config = dict(
    n_kv_head=2,
    d_mlp=320,
    positions='learned',
    tie_embeddings=True,
    init='normal',
    init_std_up=0.0395,
    optimizer='laprop',
    beta1=0.9,
    warmup_steps=426,
    dataset='wikipedia_en',
)
Each number is 128 + 32 x the weight over the matrix's rms, rounded and kept within 0 to 255. Layers, rows and columns count from 0.

# layer 3 attention output (transposed), 128x160, rms 0.0617, rows 108-127, columns 40-79
[[137 118 161 153 126  75 134 130  66 157 172 191 146 148 194  87 149 191 172 123 159 118  93 117 168 121  81 111 133 121 155  96 121 132  65 122 145 144 128 132]
 [ 78 114 122 145  79 154 107 148 121  97 151 146 117 107  45 171 128  51 138 143 111 191  84 102 205 164 140 195 163 140 106 121 144 148 115 129 209  83 171 120]
 [167 122 157  75 112 140 117 103 157 141 156  77 119 124  45 124 121   0  81 122 181  88 147 106 101 145 124 107 102 153 115 175 166 102 145  63 128 147  97 125]
 [100 156 124 143 188 167 144 168 118 128 142  45  67 112 183 144 162 224 132 126  88 126 109 123 160 102 112 185  87 118 159 120 121 177 129 154 203 144 121 152]
 [ 95 206 106  98 172  91 172 157 131 164 168 168 142 118 166 120 118 121  88  74 137 167  48 119 202 128 108  83 163 160 120 135 124 120 131 110 140  54 148 164]
 [113 107 146  69 123  84 151 155 174 131 132  86 122 114 105 205 100  50 106 153 158  96 121 163  52 148 141 186 123 162 117 123 137 107 148 169  90 165  91 123]
 [171  89 167 114 144  60 128 131 109 158 198  33 135 126 105 129 124  63 166 172 161  59 121 109  76 127 123 173  60 134 122 146 141 120 136 189 151 209  96 114]
 [ 86 170 125 123 132 214 188 109 170 113 194  82 105  58 124  89 141 126  35 107 102  90 124 108 149 156 119  78  84 166 162 103 123 152 123  83 164 120 169 146]
 [ 16 162  79 142 207 149  94 160 140 123 189 114  87 106 189  92 173  60 118  81 136 123  47 112 229 115 150 129 111 105 108 190 134 101 135 113 139  84  93 151]
 [186 114 188 162 148  91 211 140 115 143 117  56 154 145 140 139 137 198 163 114  94  72 185  64  20 112 113 100  64 129 171 161 142 109 157 127  91 165 109 135]
 [ 87  69 115 148  75 162 112 160 139  96  98 140 116 157 117 148 150 114 181 218 146  96 160 101  83 128 113 181 115 124 128 134 143 116 121  72 107 120  99  88]
 [157 137 158 116 169  65 136 108 123 184 171  74 152 127  93 122 104 120 113 108 158  91 148 135  85 126 160 145 118 141 108 123 149 124 162 195 129 176 117 138]
 [128 106 126 144 124  82  85 147  90 115 173 193 111 147 144 138 123 102 196 135 147 106  51 136 212 168 134 147 169 135 109 109 126  80  47 128 137 122 177 132]
 [124 172 141  98 165  87 201 105 140 147 153 101 132  71 104 106 107 169  53  96 144 126 128 140 113 147 110 146 114 156 133 115 125 187 137 172 197 149 177 150]
 [162 153 109 148 132 177 116  83 130 188 161 121 149 137 107  43 177 149 156 110 134 159 137 101 120  89 145  17  81 129 154 107 117 145 148  77  93 116  74 134]
 [ 76 168  73 107 160 164 167 114 165 114 106 115 105  75 161 103 118 173  51  90 131  97 111 158 106 130 135 122 133 148 138 133 127 156 144 128 119 121 145 125]
 [101 124 103 160 119 137  74 147 119 110 124 182  98 145  67 126 181 102 112 106  81 184 116 101 135 143 112 110 134 174 130 188 153  75 113  99 177  29 212 142]
 [125 115 131 155 170 177 126 147 111 154 161 140 154 117 115  94 177 128 114  78 120 135 125 109 165 134 136  88 115 165 118 151 165 136 152  31 150 106 143 138]
 [167 146 151 116 120 152 193 165 117  74 130  89 119  92 110 141  86 125 157 123  46 198 140 117 125 155 162 123 142  94 134 111  59 120 111 175 129 170 154 130]
 [156 115 155 128 101 162 160 160 145 134 147  70 177 126  76 201  80  94 118 133 107 148 150 115  85 129 129 139 125 193 123 111 110 156 154 133 127 119  90 116]]
# layer 3 attention value, 128x160, rms 0.0978, rows 109-127, columns 40-79
[[131 109 111 143 151 124 102 101 154 131  94  70  65 183 105 158 100 132 146 137 174 113 153 114 123 127 170  83 130  87 148 129 198 101 141 101 135 138 178 148]
 [121 188 138 167  89 115 179 154 133 123 168 158  55 200 215  98 171 172 118 116  51 116 166 110 128 115 115 117  41 100 123 117 163 137  65 179 122  60 176  71]
 [176  76 139 101 136 112 116  94 109 153 118 101 126 167  67 172  96 107 154 126 202 123 128 131 145 149 178 121 144 117 129 108  48 158 169  35 149 171 176 147]
 [199 135 130 155 154 167 135  63 132 118 149  59 102  99 150  79 182 108 162 137 140 133  62  98 141 168 170 121 141 166 122  96 143 113 172 168  46 176 161 106]
 [121 140  95 141 125 130  90  90 120 121 173 134 125  80 162 110 197 154 123 136 109 131 159  95 182 170  82 124  86  85 117 124 127 110  88 109 111 117 130  63]
 [ 62 131 105  85 109  92  92 113 152 118 120 144 133 163 172 143  79 143 106 116  85 170 157 128 149 121  97  99 105 144 104 125  95 116  84 113 142 127 127  85]
 [138 156 149 109 104 111 123  97 149 162 149 158 138 118 139 103 221 129 132 135 163  92 129  85 142 179 120  70 175 114 146 155  86 101 126  94 142 126 110 147]
 [178 117 151 127 164 134 123   0 156  87 157  89 121 135 164 144 124 168 177 136 105 121 126 105 131 192 134  86 196 189  87 101  97 102 115  80 183 182 164 113]
 [ 74 153 110  96  94 141  60 155  92 111 171 125 146 127 172  99 139  85 121 115 115 136 105 123 132  84  98 128 119  85 134 147  61 141 137 124 143 111 127 123]
 [116 167 170 119 143 138  95 146 134  84  74 149 173 187  95 140 113 110  63 131  86 141 131  97 156  89 100 126 143  74 148 112 132 113 150 133 135 102 143 133]
 [109 121  83 125 114 135 117 157 115  96 174 101 139 104 192 105 169 145 175 109  99 145 130 135 169 154 104  99 105 140  83 124 101 145 112 112 167 137 114  91]
 [113 148 103  71 147 151 149  83 150 136  88  74  71 176 168 126 106 107  69 120  99 149  77 140  81 126 131  97 156 129 113 135 195 141 154 169 124 133  95 163]
 [129 134 142  94 123 158  79 145 113 122 179 101 210  75  88  91 217  96 181 136 146 107 112 128 178 149 129  90 136 115 129 139 100 150 133 101 136 130 109  96]
 [125 129 132 234 112  90 182 142  95 103  94 148 113 137 204 136  86 170 119 106 190 137 161 118 136  87 166 168 151 182 137 105 131  91 100 118 152 168 172 166]
 [154 166 158 124 156 138 102 130 102 127 172 172 182  40  98  84 206 129 183 136 134  85 116  80 140 191  96 104 153 126 131 169 100 118 137  76 143 118 111  91]
 [148 113 142 139 115 152 203  51 129 111 104  89  64 153 152 118 145 106 144 127 167 107  63 152 102 168 127 119 152  95 143 132 170 195 117 132 109 184 112 205]
 [164 147 113 136 125  98 143 125 131 127 121  45 120 188 159 104 146 107 122 129 119 178 102  95 125 130 178 155 134 103 135  86 178 118 112 128  82 155 177 167]
 [101 127 163 127  55 158  73 132  92 213 150 132  58 123  90 118  79 143 113 138 184  75 189 173 139  50 208 134 105 106 139 157 126  94 134 107 133 156  92 138]
 [130 166  59 160  98  82 122 145 119 116 147  98  80 131 139 131 149 164 123 129 194 136 160 112 179 104 139  80 112  93 153 134 125 116  84 107 121  99 225  95]]
# layer 3 MLP up, 320x160, rms 0.0903, rows 0-61, columns 40-79
[[162 174 135 106 130 149 171 108  68 153  56 104  98 136 136 194 114  77 124 144 132 185 133 132 105 128 104 189 132 108 113 118 132 166 146 112 127 144 116 105]
 [133  90 141 168 104 104 125 142 109 142 127 127 133 146 104 166 152  92 114 166 155 123 105 156  99 150 130 148 149 125 140 133 140 127 125 110 174 123 113 130]
 [124 133 140 149 120 153 116 131 135 110 171 128 141 119 136 161 118 151 144 125 166 137 114 153 174 165  87 117 137 191  89 112 118 120 153  91 117  91 116 116]
 [145 109 156 148 141 114 172  85  71 177 103 134 115 171 176 172  93 129 104 149 170 149 106  84 209 117  88 115 141 100 113 168 153 110  48 131 169 121 159 112]
 [ 77 123 185 180  55 120 180 134 124 185 136 136  99 130 155 134 111 141 140 126 178 147 168 169 135 127 117 198 146 151  89 137 150 111 150 129 136 133 136 139]
 [122 110 139 130  99 164 112 165 106 112 107 133  82 106  71 164  95  90  94 124 128 114 133 124 106 148 142 159 146 136 124 136 142 114 115 124 228  82 158 143]
 [117 150 146 141 156 189 129  92  56 151 135 118  96 129 135  85 159 180 130 165 112  84  81 141 160 144  80  88 155 170 109 184 115 136  80 116 118 114  94 143]
 [227 100 131 169 175 184 228  55 118 214 111  57 147  99 169 119 141  89 113 142 134 144  83 126 113  92 107 124 139 208  92 113  98 133 169 123  93  58  92 100]
 [133 102 222 217 135 137 150 132  50 167  93 109 142 135 181 168  67 149 153 164 161 161  48 134 122  63 151 132 151 128 125 139 192 121 149 108 200  85 183  85]
 [111 149 152 171  93 171 173 171 108  89 112  92 119 145 108 118 122 150  79 158 118 157 134 123 135 109 129 148 130  91 114 224 114 102 122 126 152 107 149 167]
 [100 158 130 200 127 199 158  90 112 155 157 105 121 140 156 116 138 162 115 151 145 161 128 159 147 105 116 110 142  92  98 163 111 112 161 127 153  99 170 144]
 [110 119 196 145 114 193 126 176 127 149  99 133  75 164  73 197  98 157  85 151  84 102 108 129 104 125 123 108 122 181 113 139 136 115 113 183 154  82 208  46]
 [168 138 145 146  93 138 155 124 147 164 158  94 143 130 109 170  69 115 129 140 159 129 155 139 123 113  97 130  92 161  86 146 140 149 134 132 113  90 120 121]
 [152 122 117 164  70 213 154  86 138 164  90  51 107  95  78 165  38 104 119 160 211 102 152 131 175 144 113  98 181 106 108 186  75  43 109 128 131 130  99 110]
 [ 84 122 111 145 130 162  92 132 147 100 115 137 117 113 122 131 124 160 132 128 109 134 114 129 163 136 113 177 137  82 122 150 110 152 110 116 171  85 150 134]
 [174 121 150 147 117 154 152 137  97 119 175 130 171 120 102 160 140 114 195 163 169 167 134 122 129 183 164 105 158 118 119 158  83  42 135 142 133  98 164 138]
 [116 159 140 159 123  93 151  64  72  93 168 113 111 172 149  74 145 123 143 145 134 125  92 152 158 145 133 150 139 109  99 149 124 106  99 129  85 190  87 125]
 [129 118 199 143 147 124 139 119 133 137 156  94 124 130  71 166 128 107  99 180 125  92 126 115 190 108  95 131 129 160  86 131 159 126 117 159 148 129 151 114]
 [ 79 127 161 158 134 127 120 112 159 160  90 109  66 132  97 149  96  81 129 185 178 125 139  96 177 113 120 167 191 120  81 163 123 143 108  80 191  93 141  91]
 [104  94 185 130 158  97 123 100 100 166 142  75 103 177 159  85 107 146  88 160 100 145  69  95 133  81  62 118 176 153 116 150 111 162  20  94 202 125  59 112]
 [113  83 154 128 141 129 129 147 162 125 214  77 140 121 194 107 161  64 132 137 171 103 121 161 130 116 107 101  99 126 109 124 124  92 123 118 116 152 129 114]
 [ 98  33 112 165 195  83 165 177 132 139  86  95  96 123 113 185  85 165 155 161 184 126  94 159 163 151  38 177 127 146  99 103  58 186 106 175 103 128 123 165]
 [194  94 153 186 169 110  71  96  80 158 145 116 136 144 132 114 153 119 217 179 196 181  67 108 172  78 156  42 170 163 104 176 134  94  75 118 175  69  43 111]
 [141  99 138 193 129 111 184 105  80 183 180  80  97 138 179  93 126 132 117 141 167 116  59 104 132 108 112 136 150 137  78 152 125 105  68 171 175 148 158 106]
 [105  65 172 168 147 109 113 170 149 161  75 155 133 197 102 128  93 149 142 141  82 121 117 107 123 114  88 122 143 148  85 136 114 181 134 156 126 156 113  89]
 [ 94  91 121 122 168  76  92  95 125 123  67 113 113 154 174 145  63 117 113 173 121 104  21 134 101 173 112 203 216 104 156 117 141 176  72 126 194 131  98 125]
 [149 156 134 161 119 124 142 138 122 105 167 123 144 148  69 108 146  95 152 140 134 187 113  69 143 103  62 144 154  87  77 127 105 129 109 108 232 109  93 137]
 [119 122 126 178 141 119 137  81 132 164 103 120 156 119 130 117 149 138 138 145 148  80  77 131 151 127  43  82 187  93  40 155 105 142 118  94 185 154 127 128]
 [114 129 175 196 152 170 126 126  95 162 131 136  98 139 120 130 142 187 140 170 150 127  55 102 158 195 114  93 168 144  79 169 132 128 107 110 145 117 121 138]
 [121  77 120 178 128 135 127 122 117 176 133 113 134 159 116 172  93  72 131 148 133 130 101 170 156 147  99 127 120  90  90 145 127 111  78 135 126  82 180 106]
 [106 109 183 115 129 100 212 115 143  91 116 100  82 163 160 157 102 122  88 154 134 110 135 145 162  94  77 161 128 141 142 107 130 142 132 205  93 213  90  96]
 [111 140 133 164 156 151 170 168 128 125 113 100 113 108 170 119 169 167  89 130 127 108  78  87 158 131 118 155 148 124 138 137 109 132 112 107 192 138 157 182]
 [122 125 105 115 112 146 184  83 151 137 158  50  79 145 153 112 169  75 127 145  81 148  69 131 139  80  91 132 115 100 120 162 148  93  37 139 117 145  77 176]
 [ 68 125 189 115 136 122 182 129 126  96 168 142 132 101  67 180 147 151 136 122 141 187 136 115 184 179 139 170 112 121 121 134 128  87  95 157 163  89 185 147]
 [ 85 172 127  80 120  75 112 106  65 144 120 163 134 167 123 134  98  37 122 147 193 152 153 124 153  66 129 136 104  76 120 114  99 139  93 167 122 132  74 105]
 [122 140 171 150 168  61  99 109  81 130 134 100 181 175 162 119  91 133 140 162 113  59 116 140  87 146 174 145 207 114 127 147 140 153  98 152 191 144 138 158]
 [ 86 182  80  84 142  85  91  50  81 122  99 107  94 154  76  71 148  69 175 131 135  64 100 120  96 110 106 131 160  64  72 175 170  62  87  97 154 122  78  74]
 [174  86 141 146 133 152 202 130 135 110 138 113 128 169 143 152  96 127 133 148 122 184  96 124 158 144 110 110 117 181  94 147 129 135 110 162 164  87 150 151]
 [120 149 112 118 147 157 165 107 143 147 114 101 172 132  64 197 106 113 100 157 146  94 153 143 133 152  27 181 136 178 128 126  36 185 132  81 131  90 140  85]
 [182  66 157 134  87 213 179  86 116 155 137  60 125 137 132 150  87 111 139 129 113 131 107 133 172 170 143 116 127 175 126 145  69 148  90 107 140 118 102 106]
 [ 92 139 108 120 126 115  77 131 121 103 124  84  90 112 105  89 158  63 134 155 178 126 137 125  96 108 109  97 155  94 122 164  94 137 157 124 132 104 125 118]
 [163  89 156 163 131 151 127 124 118 117  60 139 156 198 152 102  55 119 161 136  98 162  94 128 131  83  82 122 147 154 114 128 164 128  81 156  97 115 105 166]
 [ 88 135 206 192 118 170 131 189 131 219 116  80  91 111 153 141 130 140 133 158 127  81 133 189 131 126 119 188  99 173  88 180  58 157 130 116 127   0 152  69]
 [134  81 147 147 118 128 136 116 129 178 192 119 139 157  98 201  71  97 130 142 132 118 132 128 147 138 119 155 119 162 104  97 121 125 102 139 104 103 160 129]
 [135 113 150 187  83 173 138  99 118 130 128 135 130 152 105 171 100 213 145 128 158  81 167 166 148 166 129 142 108 151 119 152 171 140  81 157 147  89 142 104]
 [109 135 103 159 110 163 135 131  86 143 109 134 115 112 114 166 136 161  62 132 150 141 139  93 125 136  89 176 117 104 137 155 133 104  78 142 141 112 129 138]
 [185  67 114 255 127 125 122 159 108 189 137 101 144 118 125 165 114 189 164 146 150  93 156 108 170 149 116 168 153  80  61 134 113 187 105 140 131 114 141 119]
 [118 128 145 111 116 115  86  56  93 117  99 109  90 160 135 132  71 116 160 132 113 199  97 125 162  79 103 131 157 110 140 140  70 138 126 158 136 182 118 116]
 [136 125 135 127 147 115 138  97 147 117 150 122 106 137 135 119  93 120 182 149 159 127 115 153 174 131 129 150 122 159  74 120 127 132 137 136 108 140 119 114]
 [141  86 150 161 116 121 138  94 172 133  97 124 118 128 117 122 126 156 169 152 154  88  95 221 105 128 134 132 159 127 113 137 144 151 131 145 135 136  97  64]
 [169 139 111 135 160 151 147 136  94 157 105  62 126 126 161 140 142  99  70 139 108 145 101 128 112 127 136 180 146 147 139 129 121 160 175 141 164 120 166 126]
 [140 105 109 143 123  67 118 142 132 138  91 163 128 238 121 133 128 149 109 164 159 211  78 131 139  86  78 106 178 155 127 156  88 169  85 132 158  85 136 121]
 [159 103 147 109 174 120 158 105 127 102  81 104 133 151 141 151 122 131 130 140 100 192 133 106 165 166 123  87 172  99  67 145 132  84 150 111 125 120 150 132]
 [131 143 164 138 159 124 147 125  95 144 184  99 172 116 153 147 142 153 144 141 136 132  65 137 183  92 130 123 156 162 122 109  83 130 109 137 158  86  92 147]
 [114 115 101  91  94 163 151  90 148 106 115 121 103 212 115 132 102 106 131 162 139 101 101 172 131 110  91 107 125 158 155 142 128 132 108 149 123 141 101  61]
 [110 138 176 105 140 130 131 104 144 150 146 133 129 135 156 137 117  60  98 144 154 118  84 118 155 136  95 168 127 157 130 128  83  96  91 143 142 132 112 148]
 [105 132 174 149 152 131 144 134 102 139 160 139  85 132 117 130 144 143 121 119 136 169 126 129 167 147  67 141 113 131  85 117 104 138 109 112 103 109 164  95]
 [ 89 172 152 128 160 178  99 107  57 139 163 116 177 115 157 124 145 103 125 174 153 158  67 118 180 121 146  96 160 148  81 173 102  34 144 141 249  98  99  85]
 [145 130 136 150 165 129 138  71 125 187 124  83 100 127 131  89 183 144  88 150 162 103  82  65 152 104 129 107 167  89 135 136 155 109 153 107 122 163 135 134]
 [162  97 139 166 132 120 170 125 124 164 115 100 116 105 108 188  97 106 106 130 193 117 160 173 102 133 127  87 131 175 121 134 137  88 128 176 126  87 152 106]
 [ 95 135 144 141  94 148 112  78 137 151  82 121 112 153 113 117 145 120 143 151  89  75 149 175  95  85  95 145  87 103  91 158 154 139 114 108 128 140  96  41]
 [193 116 135 167  90 175 126  50 147 166 152  84 107 143  84 126 158 128 153 155 158 140 153 153 123 119  92 129 148 108 114 133 111  97 114 112  70  77 161 111]]
# layer 3 MLP down (transposed), 320x160, rms 0.0684, rows 0-61, columns 40-79
[[140 160 147 121 116 166 142 121 175  73 122 132 171 164 111 131  96 172 132 155 158 123 104  71 118 108  82 167 141 130  97 128  99 137 184  80 112 143  95 149]
 [114 144 136  63 127 112 127 100 119 124 165  83 120 136 113 154 162 128 182 200 133 149 100 120 141 143 164 145  65 163 116 113 146  78 139 135  70 133 122 175]
 [154 105 112  49 132 135 105 108 125 138 113 127 158 112 142 145 115  91 140 129  70  72 106 109 131 114 156 191 149 111 102 123 133 108  70 175 162 160 123 139]
 [109  99  89 169  85  62  52 143 141 144 138 129 147 145 165 148 104 162  97 116 107 144 102 123 172 137 131 139 129  99 123  97 114 125 159 124 177 133  77 121]
 [110 139 142 138 122 151 129  97 200 171 126 136 105 151 140 118 120 153 151 101 140 167 171 112 105 181 157 129  92 122 131 141  94 132 104  72 152 148 139 101]
 [102 158 125 150 133 140 143 117 143 128 127 115 101 138 111 104 143 116 139 149 153 144 167  93  85 125 118 142  92 122  94 110 149 135  84 108  89  80 148 115]
 [ 67 176 115 170 136 196 150 117  80  68 105 113 109 125  59 138 116 133 194 144 163 138 134 178 129  69 163 140 185 188 154 182 113  77 146 119 201  77 231 132]
 [112 113 146  68 204  90 172 129 125 125 116 100 157 143 114 113 104 157 130 151 102 136 138 171 116 150 144 103  87 176  89 106  68  90 156 133  98 130 128  95]
 [133 199 178 113  75 128 139 122 146 117 109 175 162 137 147 127 110 147  82 134 102  77 173 126 126  89 139  58 104 121 130  92 192 110 138 161 138 117  99 158]
 [ 88 112 106 107 142 123 150 148 158 146 129 118  75 148 128 126  98 120  95  86 141 113 154 144 152 116 162 142 155 119 127 125 129 103 143  97 107 147 155 115]
 [ 93 156  98 146 133 111 148 144 122 127 137 100 152  97 130 139 133 118 118 106 123 123 152 162  99 115 107 103 112 138 125 107 129 137 121 146 135 127 116 112]
 [137 122 104 118 139 145  64 151 119 160 123 115 158 121 110 109 128 105 166 157 136 116  87 123  88 113 113 151 193  70 114 130 164 114 159 212  77 141 155 185]
 [122 159 101 126 154 124 123 183 114 149 126 126 124  99 147 166 133 117  62 142  71 101 156 172 172 129 114 108 118 167  98 113 151 107 160 145 116 112  89 129]
 [113  88 100 184 139 135 126 113 171  68 125 125 114 161 105 141 112 178 131 193 157 149  85 121 120 134 100 112 180  47  88 109 182 173 132 178 141 122 151 176]
 [140  97 104  85 141 119 107 179 112 122 120 144 167  93 131 125 124  95 136 169 108 146 148 136 140 138 135 120 113 186 116  96 141 102 135 129  98 142  90 144]
 [132 182  79  96 138 126 160 153 145 105 180 195 171 141 167 154 109 174 158 162 102 107  83 110  94 117  81 104 193 129  92 124 100 151 138 133 137 102 133 108]
 [149 115 121 135 117 121 124 147 140 145 150 133  86  88 145 179  60 117 169 179 166 164 162 130  99 124 131 107  73 183 128 100 118 130 133  88 142 135 153 122]
 [114  90 127 143 102 136 157 174 136 140  65 135 158 134 183 176  76 132 152 145  52 136  87 123 137 155 143  68 150 129 142  97 111 107  94 117 129 123 111 130]
 [ 91 184 159 146 102 188 170  93 122 131 143  73  58 136 154 136 176 122 158 116 189 109 153 136 128 104 106 151 135  91 129 109 130 152 132 107 161 148 129 120]
 [192  73 110 217 100 114  92  28 168 101 157 138 119 180 139 114 120 112 117 146 113  58 175 161 179 107 140 136 209 137  97 154 165 117 192  49 140 193 132 132]
 [168  70 153 112  55  94 125 182 108 115 147 110 165 108 133 154 136 136 190 160 147 174 105 134 130 112 158 143 185 151 181 172  89  89 133 120  62  78 135 113]
 [ 93  60 124 133 130 147 138  81 163 219 162  72  93 189 137 105 110 156 112 159  96 138 159 102 116  97 152 114 122 150 122 155 169 120 149 140 131  99  95 167]
 [110 160 112 202 122  87 104 116 100  71 173 124  62 130 230 101 163 147 176 136 126 199 127  90 138 103 193  96 156 134  86 105 182  81 140 122  57  97 111 121]
 [113 167 126 241 139 213 146  81  60 134 217 109 113 204 168 136  89 110 103 134 122 174  82 175  84 172 111 132 151 204 122 174  61 108 142 206  79  81 108  97]
 [123 137 160 144  68 165 103 160  94 196 122 133 190 120 122 148 108 101 121 151 134  92  68 107 114  92 104 129  83 122 111 110 140  87  75 116 147 125 131 101]
 [ 48 137  95  53 163 216 114 187  19 154 197 140  81 131 118 106 154 126 134 138 241 153 205 124 122 127 144 122 134 113 145 121 157 161  76 155 119  64  28 181]
 [140 182 123 213 104 112 169 127 212 120 135 163 152 124 207 142 151  73 108 184  83 121  99 173 134 110 182 144 124 105  95 107  81 111 152 153 161  96  65 176]
 [143 129 114  66 164 178 141 155 113 128 113 155 143 131 142 169  67 157 115 118   0 125 177 130 106  62 205 183  79 123 163  90  87 117 139 144 108 123 143 137]
 [ 86 136 152 178 106 176 187 136 111 136 111  81 119 153  73 105 141 130 103 145 143 129 115 149  98 126 144 123 164 181 123 179 118 105 115 141 187 118 135 110]
 [139 104 141 163 101 182 145  88 163 138  94  92 113 155  76 146 151 162 107  35 129 132  97  99 139 140  98 117 107  56  73 139 134 139 136 172 163 141 111 115]
 [ 91 130 120 102 136 128  97 190 168 127 141 145 199  70  92 143 158 142 130 133 182  98 101 116  66  96 114 121 129  90 158 112 108 112 124  76 229  66 146  94]
 [116 133 126 166 150 149  72 167 121 193  79 177 108 100 102 138 157 158 122 132  51 121 140 152 151 169 195 117  89  88 138 110 132 156 103 112 117 126 154  91]
 [164 164 177  96  83 102  72 139 129 132 174 135 121 152 179 148 141  86 105 151 132 113 137 163 124 147 156 142 165 183 147 121 138 138 170 116 123  73 118 121]
 [ 97 139 106 127 146 121 154 125  81 170 150  99  95  81 170 114 172 131 123 125 122 176 149  57 122 118 126 118 126 119 121  77 136 121 114 109 128 159 149 119]
 [204  97 159 138 114 117 138 119 199 124 109 129 137 134 143 109 147 111 178 154  93  79 142 122 171 125 117  90 172 100  93 120 120 155 129 146 184 136 158 116]
 [ 91 106  45 105 161  94 123 122 157 141  86 117 129 149 100 108 132  91  89 156 212 201 178 160 130 161 138  95 184  76  97 150 111 144 142 101 153  32 146 131]
 [ 28 131 167 179 123  60 166 156  82 183 115 103 152 150 106 113 176  88 115 197 117 116 159  93  86 176 172 145 133 131 136 146 124 124  55 198  47 156 107  98]
 [146 137 109 103 153 194 158 160 155 137  46  85 180 130  90 122 127 165  62 106  92 131 181 125  88 155 150  99  90 129 101 112 142 147 132 116  96 140 138  73]
 [123 129 129 113 190 114 126 119 130 124 120  59 101 110 123 180 117 108 129 118  96 145 158 158 106 133 143 145  99 134  97  84 117 162 148 125 125 108 134 157]
 [ 78  96  79 158  80 115 135 110  94 120  82 141 162 129 152 114 145 150 128 215  74  79 125 136 154  99 106 143 123 146 184  96 116  95 116 141 127 167 129 154]
 [146 184 166 152 155 115 143 139 143 185 102 138 141 116  68  94 151 165 118 120 129 121 137  73 143  84 126  83 145 143 110 112 119 199 153 121  56 181 179 154]
 [165 142 129  87 141 166 145 130 112 166 151 117 140 101 146 118 101 160 109 118  73  89 172 118  90 177 140 115 135 128 184  86 120 142 115 155  94 171 122  98]
 [ 81 136 109  96 194 143 150 129 129 157 106 136 132 150  80 109 109  93  83 160 151  81 117 168 113 170  85 117  81 188 125 107  79 150 124 129 178 117 122 141]
 [110  83 169 159  99 121 142  81 114 128 107 116 125 141  86 176  94 169 109   0 157 132 122 106 132 147 116 133 117  69 148  79 164 103 114 203 120 103 121 155]
 [172 136 147 134 118 130 139 103  72 141 148 140 112 108 118 123 121 166 143  97 131 147 125 162 123 141 161  72  63 127 158 160  73 130 209  85 143  72 144  28]
 [142 162 149 173 133 148 118 166 151 145 121  91 164  71 125 122 147 182 152 202  73 113 156 127 119 151 149 131 134 122 131 106  80 147 122  88 146 112 161  62]
 [134 117  82 139 131 133 153 152 120 119 174 129 127  81 145 125 201 101 121   0 151 105 107 137 121 122 118 133 113 101  76 117 158 161 116  96 112  67 121 109]
 [ 51 144 129 177 130 169 171 142 144 133  99 169 141 123 126  96 148 117 158 107 123 199 124 164 115 154  97 110 108  91 102 114 172 146 134  84 186  91 109 116]
 [133  90 133  76 121 134  78 196 102 119 130 160 114 111 114 204 137  88  75 137  66 106 123 114 118 163 194 100 101  98 188 157 121 101 178 133 147 119 171 140]
 [151  73 144  97 179 103 107 206 131 110 151 122 100 117 162  99 132 140 140 146 165 158 130  58 147 130 123  94  58 148  98 104  88 136 193 131 115 175  65 138]
 [129 114 126 170 122 148 175 176 171  89 119 126 165 222 135 109 133 122 131 150  47 106 118 111 105 121 134 115 151  87 123 143 120 109 104 124 122 164 148 120]
 [ 76  96 162 157 145 118 144  84 183 179  99 133 145 157 193 160 108 129 133 170 102 160 151  67 110 135 109 113 174 179 233 164  97  89  96 108 131 108 155 117]
 [151 157  55 103 138 109 136 126 155 110  81 172 116 122 128 148 163 126 119 153 174 144 120 125 124 128 126  98 170 148  75 115 144 107 146 107 154 136 106 142]
 [115 124 149 159 117 104 138 106 108  94 125 110 131 185 111 159 149  92 147 154 177 154 146 116 110 130 100 118 127 141 103 123 163 158 108 152 149 154 166 156]
 [174  71  75 138 126  90 107 138  70 140 136 152 144 156 126 192 153 133 143 166 123 124 195  50 181 134 225 101  97 148 217 158 134 105 139  92 134 154 170 138]
 [ 97 109 128 101 108 168 105 149 139 115 129 132 153 108 114 192 132 160 123 141 102 107 152 106 107 118 150 145 115 100 108 137 172 122 131 125 122 128 114 115]
 [145  81 105  62  79 160  92  63 148 154 133 133 109 135 105 134 159 139 138  93 152 103 164 119  91 129 241 113 110 163 112 143 143  73 110 154 173 119 139 118]
 [134 157  91 184 112  98 124 110 128 146 109 153 111 105  99 187 154 137 118 139 168  53 139 171 111  96 134 128 138 127 155 116 112 170 119 106 135 160 154 114]
 [119 105  95 159 161 131 127 101 141 126 102 133 173  51  87 164 154 169  64 154 130 165 100  92  75 124 100  99 101 150  17 131 133 128 129  89  84 149 125 119]
 [114  79 155 108  89 119  68 163 168 133  92 161  95 105 154 107 125 135 114  97 118  98 152 159 114 194 159 140  89  81 140 107  88 193 124  86 135 131 107 117]
 [141 102 142  78 159 124  97 136  74  85 191  72 111 148 101 106 153 121 112 118 166 134 143 125 143 157 137  71 216 175  84 112 130 153 190 149 108 131 178 186]
 [128 128 130 114 115  61 159 171 188  91  82 116 150  67 110 137 153 116  85 121 135 129 131 134  41 137 115  87 115 132 102  86 144 137 138  67 162 119 144 163]]